Weights of a small GPT-style language model, trained from scratch on English Wikipedia: vocabulary 1024.
Each number is 500 + 50 x the weight over its row's rms, rounded and kept within 0 to 999. Layers, rows and columns count from 0. Numbers have three digits each. The size before them is the row's rms in percent of the matrix's.

# layer 14 MLP down (transposed), 256x96, rms 0.308, rows 246-255, columns 48-95
092:537459485473535596487430508487523591560498571446508538475489481469517466504553518459523418586577522511579482518477496426481486536546588520627460
105:507584496530467460538619562418503495502523573452488513511513431531527544618542473586433451380503488507612438414489568520560465509549446520486485
097:471503467536509484496479471580520567457468526535491515420396482448390382468526454452441508511462443491533497475511472507423377446528497421525478
144:521513479560523512547525537493500482486435422490526510455464564448532485510486573390482483526534401539522290455498497538535445543456498605455492
095:574472525578518404557506512486480469489494527467433501506543529365489471494503483526403430599499444505477406540585409546469527503572468440513536
102:564434471563476449484501514557543523581522494632511581492511459511433431462390515509411515576684516544444504541460419521410458455498448590454515
100:567473562543475486543500511528460543421415426538527528463416417452493506451540509497557580579585397482485391438466463510432486437501498585475499
100:452540542597506476440503437422493488462628423434515442474468631519539503560510494515513440514445505444557464522494458518423477553531467557481550
098:530495542561456395500623505473494521445538547424581543428538551481510434541554499611451489435467468518547485430510532573452535478529503523514531
093:555519462565531453510509496561485546438468455516513492467562493488513557477541431614541479501451479420543514493444518508539551561504451514545559
# layer 14 MLP gate, 256x96, rms 0.306, rows 247-255, columns 48-95
108:430474543550452577484471511375459489468503411505521604421504437440485453500518561557493499485549484513451455461513482481492499481423499546576490
101:528478535423599610489483533486530430563578532481550512429518493528476448467437497510483487466458539492516474587565399522578473430573506496490367
086:477514527559525603540503545539480528497430588477548449581395443428420526488506469587508551582472581477490533496538415521501440523566534517563579
100:489458519430484446528500542468488550527487416447470575425456514488402494406505476525441526539530422548642466454536528484552557475578476492550463
108:462555481405460495469424455530454506549542505532547456481537455467471535541449541479462431524502545479491580481418431541440485530539558529557585
098:436502591533401555511457495507437547538480456526524494428432542503568550528495521452504549482565517571519408398434482456428624487476443472569362
095:415554489486544660402449495533516554543456551541469528434508583480466499455499494480489544490564476473486480526477469545489528418481491538556545
100:457522527466530572476445596493480472465410488525496524637545585494515603514489518511518501547528422493469502447511493469494586569525492488564507
099:501513488562404430541445554489454520437520521583435493477492440509548438546534543530530494441528478524461527381438505591446421482526504569618495
# layer 14 MLP up, 256x96, rms 0.312, rows 247-255, columns 48-95
103:530570585530582446575503528517474537542536566503421499486569498459499445589477449449547444581560429519466513577463493461527534532457475542474465
099:521504467518526456469490513454471509482431488486445384558527489449483460407449478541529551457434503521525541502456461453397480425495475445456575
136:516507479521547488458503485462535456451447491543435521364593523457488525522634495570497549409521448570417559433552490497576478537494544424458551
095:444558474524490574494514511527529552538506497381454551437467522542516515511474503527499478486508525457435504489564457397482526516440604553535490
103:498427451501420462452444414541496482431453417528471547452402512569430448469504477511564561500498631535499487539518507453553467528503479517492508
104:480458491525515409513492495460582505560464490514528419432507419558510484480530474516530417471617521545415541392525544495513421475558564496418493
099:465537528448418463482531432500579515410544562601534516411484524449533598537514523519511502491513411381466532354447469537540390454495503484546525
096:534460503481667591500503430583491422435425611485497490495522528521516515546540434454489528568479415480479583572463383504526462454522502561575503
091:501399513509581453527560578471417536498462519520535503505466420455480468511546460538452567620529537499510441529555497437483566510400511482504532